Each number is 128 + 24 x the weight over its row's rms, rounded and kept within 0 to 255. Layers, rows and columns count from 0. Numbers have three digits each. The size before them is the row's rms in percent of the matrix's.

# down: layer 3 MLP down (transposed), 512x192, rms 0.216, rows 441-480, columns 0-47
# gate: layer 3 MLP gate, 512x192, rms 0.265, rows 442-481, columns 0-47
# up: layer 3 MLP up, 512x192, rms 0.272, rows 442-481, columns 0-47
down441 093:106156133130109126111149096166141128104157111141096159135114123127151145169115158116106121177129131115099100133152124185130115115170126137124144
gate442 098:130149107158113126123109159174118135083164147153158154151139143125104136162176150104123136126138132125155104158110133109148137151133124106136173
up442 097:127098133108113095127116115116106137175075093101107151098132123119111147110184151137116123138143141186119090075129091147103126145138119094121151
down442 098:112113097153126170137089107128141085108128134125151129173123154123144101115127089144139127147127138117137110180140109135138165133094150131101103
gate443 085:107107077121121088095158126171134124100125140157115170085131111113089155151122127129095150076106115082186129182107107130120097133132121095102102
up443 090:133123098155121134116144136147162126104112132140100126127143154172143133091121122103141082085113122128141089131135128121158109143111082127147101
down443 100:105150061121127151136134089085150133114159143124096140106155116145155101112125095133138163127130154158122132133126119130119141100092070132102076
gate444 103:135158177144130133104095149142166118162144128128134137100162154160138097102113138145151125145131095130123114110093136097132135101120121155151097
up444 104:124131109120120135151134118160122116133118145111128112131165115127127145119114135124100101147122096121151125147165118134104098152109097143102114
down444 098:135150089145135092091121091139111134091110127139164107147072125166134143111119145137087141157128165135119133121160102132108149130190166132127117
gate445 089:131109146161117139123117156106173119133133096145118133121106145185124137152101154164148105148104134148128143128089075151135112152131121116142105
up445 095:103103164106137128159161144142119112115133122121139114118173110147154153097124134107146145116146117152153130063155129136110129150133152138129137
down445 096:121111113139151155128133106142100095101109144134091113120141123108156060116163152129127136104104150138119144149175124167136098133106142113125098
gate446 117:162154106171175151177149123128128125128100108130139134158105124150130131114119174152164096120076153081132097138081101157079129124152136117131108
up446 116:151169125143161111146148125118133161120146116140145111133122119131146124103099157125161115088109129099130133143101139162077123141147132091157148
down446 106:150202089131191070142118139133149157149167156121151099103105160112127133109101193114096116111122091106119121119097062104099139109149133147140154
gate447 109:170122174126107134147127096122092159148120140115197128108136110103165097119134113115128107134161159103163116129136153133118103148132145123113109
up447 100:158098101114149153109108136137124138139075145121119154135119114138125121171075121136098124162154151105117118092132155144141176096114165124148068
down447 095:106133101104081144112150159114124100132103094113119149127122088149169159156115154140091119129123127174147090123137075056177130129146138146108128
gate448 091:145128101137093128137098123096124140104123093108112107156138135135134125126105148104122118114142112135107135121122132131096172060132137115089132
up448 097:120108166118122133118106149121120136155130126161110095131088110080142122165117113126142154148148132155157133143124126070165142115132150136157146
down448 096:130139146142118158118127095130102197141099132064108127118109101135126136125137159149150130154147114151130112130144213141171109109116099109152106
gate449 095:124127153172152138130132148113137094135147133161090155127082141072138147150090124135166110115121155110144119147131132100119099136132105121139119
up449 104:126092112102121130103152135140114111115100126095152156122152118124127140138138115092161138130127125107109138133144166138156137151114114173179132
down449 102:150119141098140142101120110139116100138114168146138116121099125094132144149145113083090120126108138108132105144124158085143131125126142110098084
gate450 102:111111111104158153120107129137123095110125150099144122114125128166096146127129113052142120091113116132122109150136116148154157140131131130149082
up450 100:147149115159122101115120147147122163085130130131150155093159102108104133094121084104140163139114101132124147117110137148096142129138115155161076
down450 102:119143152087114104084129133138098141118179107122142101133110098130109160122124121106101188103131116110116127113103097117147138128143146112149116
gate451 099:132118151116111113123136132130114155121105161139131136112140103094140063183114130144160061117170170155159139121148148150061154106127139103162134
up451 099:109114127177109144134170095081125118127113117108111142120129124139071125150116161114168147145107114101156151156140113131118135105104142094086070
down451 094:103144136104128127088082151129094127144120130104136149098105136106166143104152096149131113114145091134138089091147109167137147153127157159133129
gate452 099:134116121138162138128111181132112078132102140124067173127111176141113106124114162148124111175114094108146073152119130117111130173128171130136173
up452 098:158131088134102149141121109146120123093109149114096074169138142123134132116125128111128139123097148125139145098102121104167112107142161116147115
down452 095:122139137139187120120141143149109103124131147113143126077107180128083171116103141145121128137115098086107111144142102109132161155158117135138111
gate453 087:116189122139125146117137147109119098147182144169119128144156127111121098138118163126137136096094104126103141134132092133148124110122106150182149
up453 095:106075155091128091133103133152134122102093092090128116108103115124142134158094095135098137155157134126189140124128167098129147153125139107064125
down453 092:160145137119137152124130146097063134120095094123136114141129146146126120073083146152106156127163144116113137081120102124129144125147161117124073
gate454 126:096133082127070124088128148121112128125117141163104038149138088110146132135079157132138133147122102124137095142137123137156127136138131141127112
up454 111:137132161144187129157120105145156089157136098135153180105108147132114155100170137101146119108120109121144112116128134151095115105143100131097105
down454 104:176142131145175091136104127097159141119096136099129139148119145136129151127174162120087114112140155098129129125134130121122172121155166126125109
gate455 100:122094174137129147115148146144147118161111093110115106134099106110156152170132116167167121108139104120132114155166098122152167135123129144181121
up455 103:171146120120110173119122142134124154084127137110136145171091125189105129096096086147151150138121132149133133166133121108118103141122165092091097
down455 098:148083123138135143130118096111157105119134104131150130117128080135157156149128157130140144128129161179193127120101171121112134161147107130136121
gate456 111:095125145170143123158140113121113151110160118072122119130126132118122133129132099100084131155141163120096109096115124125130084118100108135135144
up456 109:143125134146117113123131144144121153125110130109149147148120106138093113120160114116123206111127134134135082132120169106107093085115115119145140
down456 097:077139124134140132127101145114130074101156155131101132134091109146141128113145109107107121109116135100079196077104187132121131126067129125081116
gate457 106:104139111108141148090094138102157119108135139120158162152145150157161131150118122161175103153115106129073138110129107056106095093132105129121166
up457 107:148163099130126131097089181151158075142127075113115164119117100171137119128121139166150094139120102101088116141132125087146107104130154102143130
down457 104:135162142132130169082118116119136125116128183153128140120128128123146136104123115124146128156121097203115156111131090143132123140120111158101158
gate458 111:122127114109127142108131132103123106087177097127109167153149126141139154118128088108112117152094147134099193131159114160156105109112127150161112
up458 106:151125140125099106133129143149126114159129132202155135110134171126096151100132124121107176139113119127068138107131119105154122072150137158114116
down458 107:133158164114072117133155158094151154119160117154102130113155139124110157115141158156138134088097129162120112115130110140105120111157128115145131
gate459 100:117129129089127101139148119095131119121150145125144130159157114088167125133134127109142146114156149119164132112084120115139114152136115103176156
up459 099:151092122134127138099145124106144113125119116146111069120137137134163136119135154104122104142171157180172161145161107111143164179137108147080113
down459 097:124119133104148116113175142113123140137129136102076145125135146100131143164133139140145116068132157141122134145133161133169146121132083136134113
gate460 100:167124137085123141108146083132162093118077116141095123116170143117164103104096156107152150111127129156121166121118109156125149136128092123108113
up460 104:126133144116116113135127105112130129168118175167150149105119095080120160149109127155132109118157110104151128141167081108109175130101113118109132
down460 106:073154126121098144103142120138074132107133146086152121083102131095158122132104142168087109192133149078108146137088132120142151097119122114113153
gate461 096:122163131165151131091106111156132125148147133162123117138177116084099141159148128128110131158141145127128122131129099131156103106131124146066099
up461 095:110136171131127088125126105115126136140086116124191141145135114151119165144119121140143076102170182138126148142156143114131151132115176121130112
down461 097:129073138107138119136112118147140100125139150168136153108165115079118087154132130107086155171107116148132109147119123170146078109097126138144101
gate462 104:127109101142117107136128134085107124104132119121081127154111151133151149137141151152129143151106096093148132150102106110104130119137147127138138
up462 102:161123107089086101111121121148120097153139115151150119128153110165139096133099122127151144117134087129118129095093105152123103115149100121110135
down462 103:105127088091101185140120134160119109142135123150128125166154137113137133191098130134158135170075143134115134180149126133118136128102114142110142
gate463 103:111158136086108066137138116137108161096136098158112145107138171148164109099150139133094158139093133140151199097088160081100104138125095154149125
up463 098:170123140126155131155133178104163103137088135114140113108105078125149136144121093126115130130183114158125133160157136141166123151143157144090122
down463 099:117160178093129097160104166157128148113143125097094144095142135160130143123124176094102143151104078142113116133072084138159108125153148122079149
gate464 111:136146138081126153127127158106132137160122114106126112098145118125117127087111152125103111087142110141126139129162130105128171119150131141153109
up464 107:121143138111173088117116115084088128191077118127143125121105140122124143124148123124178138091122109085122108114147115115141099144108134107183096
down464 102:136100155121104112137107132136150133135173078171160179146093124167112100081121089070152061131141081119139120088084137135113143136103132153153143
gate465 089:154132127138142116148118123118124178162155154096104155126145121141099128131152141148085133130120082134132117135055122145103110101075111147115121
up465 095:163116138139104114096113111141132128162163093116076108121156109135125094151103121125130163076118121197151152117135129113129126168080104102170187
down465 102:148132142130134114161131153120104111160135134129135105135140112111074146139140114115154128073146133096120144113151180115152145112089138084169152
gate466 100:176125154140137137128132170143143133121105102128123137131131157125118155170149136115108157096110156080126074149099159103123108121134115117144133
up466 103:122117170122117115143155170140154131123107101117137136104140138162080147117087105145148148103169173113136108173146106134145124132074071130133123
down466 105:089165136183133116143116178145156139153099123168150153110146122121142141131097160115099114109141088121100137119166142118168128142146136088112189
gate467 113:158127110107101115144109109163126118134121119167117118148084130102116117179130188129090129127140118147118121138074118134122083098118115149093110
up467 103:125123079116124125129164156146105151122144107075143121149114127122139108136117094147110181133149133142173123150129088121103134122087089110165120
down467 100:098109167177200159098120166091131082161117099108137155154118152126146117113103132150129145124134139129163153134175109094119151131115138163129121
gate468 110:128160140115141138107159156127141107128105130176137136120130119107108168127133115113158150132095178084102120115123106123137127134147126086145097
up468 103:143138123115121103146122106144104150162083176110140144095100153129127112129098096112110114133127117118149164119174107070131157115141110149143136
down468 104:119145129110137083105120120105129143125118142133151170093114122124161107159117130134160154124133171159115141138173124152153112129122106149141144
gate469 101:157103137071121106142129087081141063142090105161116103146152129118176138160178130164090137117128127103133112168098121106113165152113123111162132
up469 098:141129102134114153141138135138137147098204120090124117123073123141107102153132139111126101162105125127131141118124136143143102092144125111123104
down469 102:152155134112157179136131124122124127124132163148123138134169145113154121113165158156120114130144124088155140124110177101133155166114126156149143
gate470 086:114118127144074117122109125106134105146141122056100166090128093145148122158182163125137201120123095165103116120110099125114159155146167109110096
up470 089:113175149152161145099105115156076123130131166148113152101108130126087156133078098132111160082098122137165129111142083133092127130116154166121114
down470 095:111126078154136150139112112132137147151141141155147112114133128152078148135102071161135134085124153146160118125118130103138144098150157140126111
gate471 099:131130119149131100141107121159136145151106116117126116128150122143107127147102106186166125093066128134128115110112114137144140149153158117136136
up471 101:160174138156128142108113114160136148154127144123127071092136123130105118112115132109099100121140118113125137099113136120107145103154124154129170
down471 096:141141137107112157112136138142106106090121212125091158112159139122088114116105112123122128121144129176144158132157115121073112154161139126127131
gate472 104:111097128113145120143149127106110116115084137155176110111137155094125130122113146114148149123102143144128107110145134102111123121124136112104129
up472 105:088144151165121126133127121107132160118105154080109169135141124158127114113123121115148103135130144116129151113150142154158130136106152109131129
down472 096:121092172091092083134119115165114121106109121186129168118105139124145136142114128129137097136110159138096147157180097132071122117105135091131169
gate473 106:120179157186111119117141146150128142168116114122095120159138150156114127159113107117160179103145144088151143158158109122112096137085101091106143
up473 110:168151158112102130087144155143104129109105171137098130104121177177108149113122149115076094074128194142133110127122153136102143117117112145113107
down473 106:116153134139154137125099104121103122132147096121105136147125129127132127131117123124116121097145167150085126075118152165132101117112139125097183
gate474 102:118114119116113172164080096099131163148080158141106125143105130096136099164140156093113146135155123129124105140108127091129183148144156165092131
up474 099:107153112132153158108129115160145113125106105108169128122146100113132153132102110106126180109195133065112119127149125164090105109137136115134150
down474 097:112154131110113103111152100118099132143096082127159100132131103156115157142112112071149148124127118123112135121107142145133080151113126098071125
gate475 095:115075100126098087089180129144133161135035100105151134122119102131146168159120103156134147184123094107145116113116104126144172118123134143177150
up475 098:165115087132110116101132145161136143139055119113129129085143107137135173119149141144102100144116150134138125129147156119156130147121093120155102
down475 100:101113160112101117104152131087162181113142163101081163163115132114138158104119126128132085170172112108114176097074120151100093132126176096098135
gate476 113:180135141132123155151146135129149141143120132097109085162124115127105160102115125159107127138149114096139179127109128121142128084158148131175113
up476 116:107124130106122087101099144132098167112151144138103141130155130114100096143131125113116153122081120099108139121155100160137135144127129090121121
down476 112:120131104125102150126136146146129152137136110158110141169163124128145076147148111100125151156129145142079121127130110181137146119105121151120090
gate477 090:113163131128102127166138143126098136136132127152099134159109130073120087098099148099082151131144150173112155150107121101130140140137134111161120
up477 094:139155113126143174117131156132113156130105133135127164113123139090133139156148135122146085138120120095137150145072096105104080124191140174123097
down477 102:131147133173096111109118091089091133172143146104095179095123127132140194132120097154098120172131120134137136091108125128070107118138130160139122
gate478 105:133141136167129135133109129159134123120141157105176139116180124158166157106118142134122163158112110172158141130152133139126104150113141147106142
up478 108:125118120145084154146147170147123150138166137140159146123103086122067113172141129102132172128107115122135132142143146152139150128119129150141105
down478 104:133090136083148124104123118131106101133187121172084120154166095120118128142135115152121132156122132171149164126088081141140172125116159114135113
gate479 111:162137125070134147133120133154118115120132102156090117121058098132173095146107085188139148119066143113138141133150155134115123134142109103119097
up479 107:150139133104151123145155134123128158138107130131140120128116153130154117138085122177131160124132169130137164087117145150125119113116088114146131
down479 106:156118126097163150115125098139130139133123147178137095115119109180151165137135129155169171116079119162105107138155173140097125121138114158145117
gate480 103:102137114102097129147085083120114132111104097187050106115117138070126168123127156132125107133119145112127137156103140131142096180120070113101112
up480 091:096133134157128105110098140106153165143179110087155129155114130145116139148114102106140142131115123152150120127123114102142139136122190136145164
down480 099:104110148134092152153142104150114101113118121189165132064131117131130114162144158105155094115096147116154097146134124097169133118122110124120101
gate481 110:155162094160168140172108142122116149149168119174103106140119117155118127158110135131101149142125174108131174121127165163156053124147167106110136
up481 112:136085125119171137106113144128155063120083153084136136132110143095124169157105101134101131096122117123089097112113091130160126122117103137126139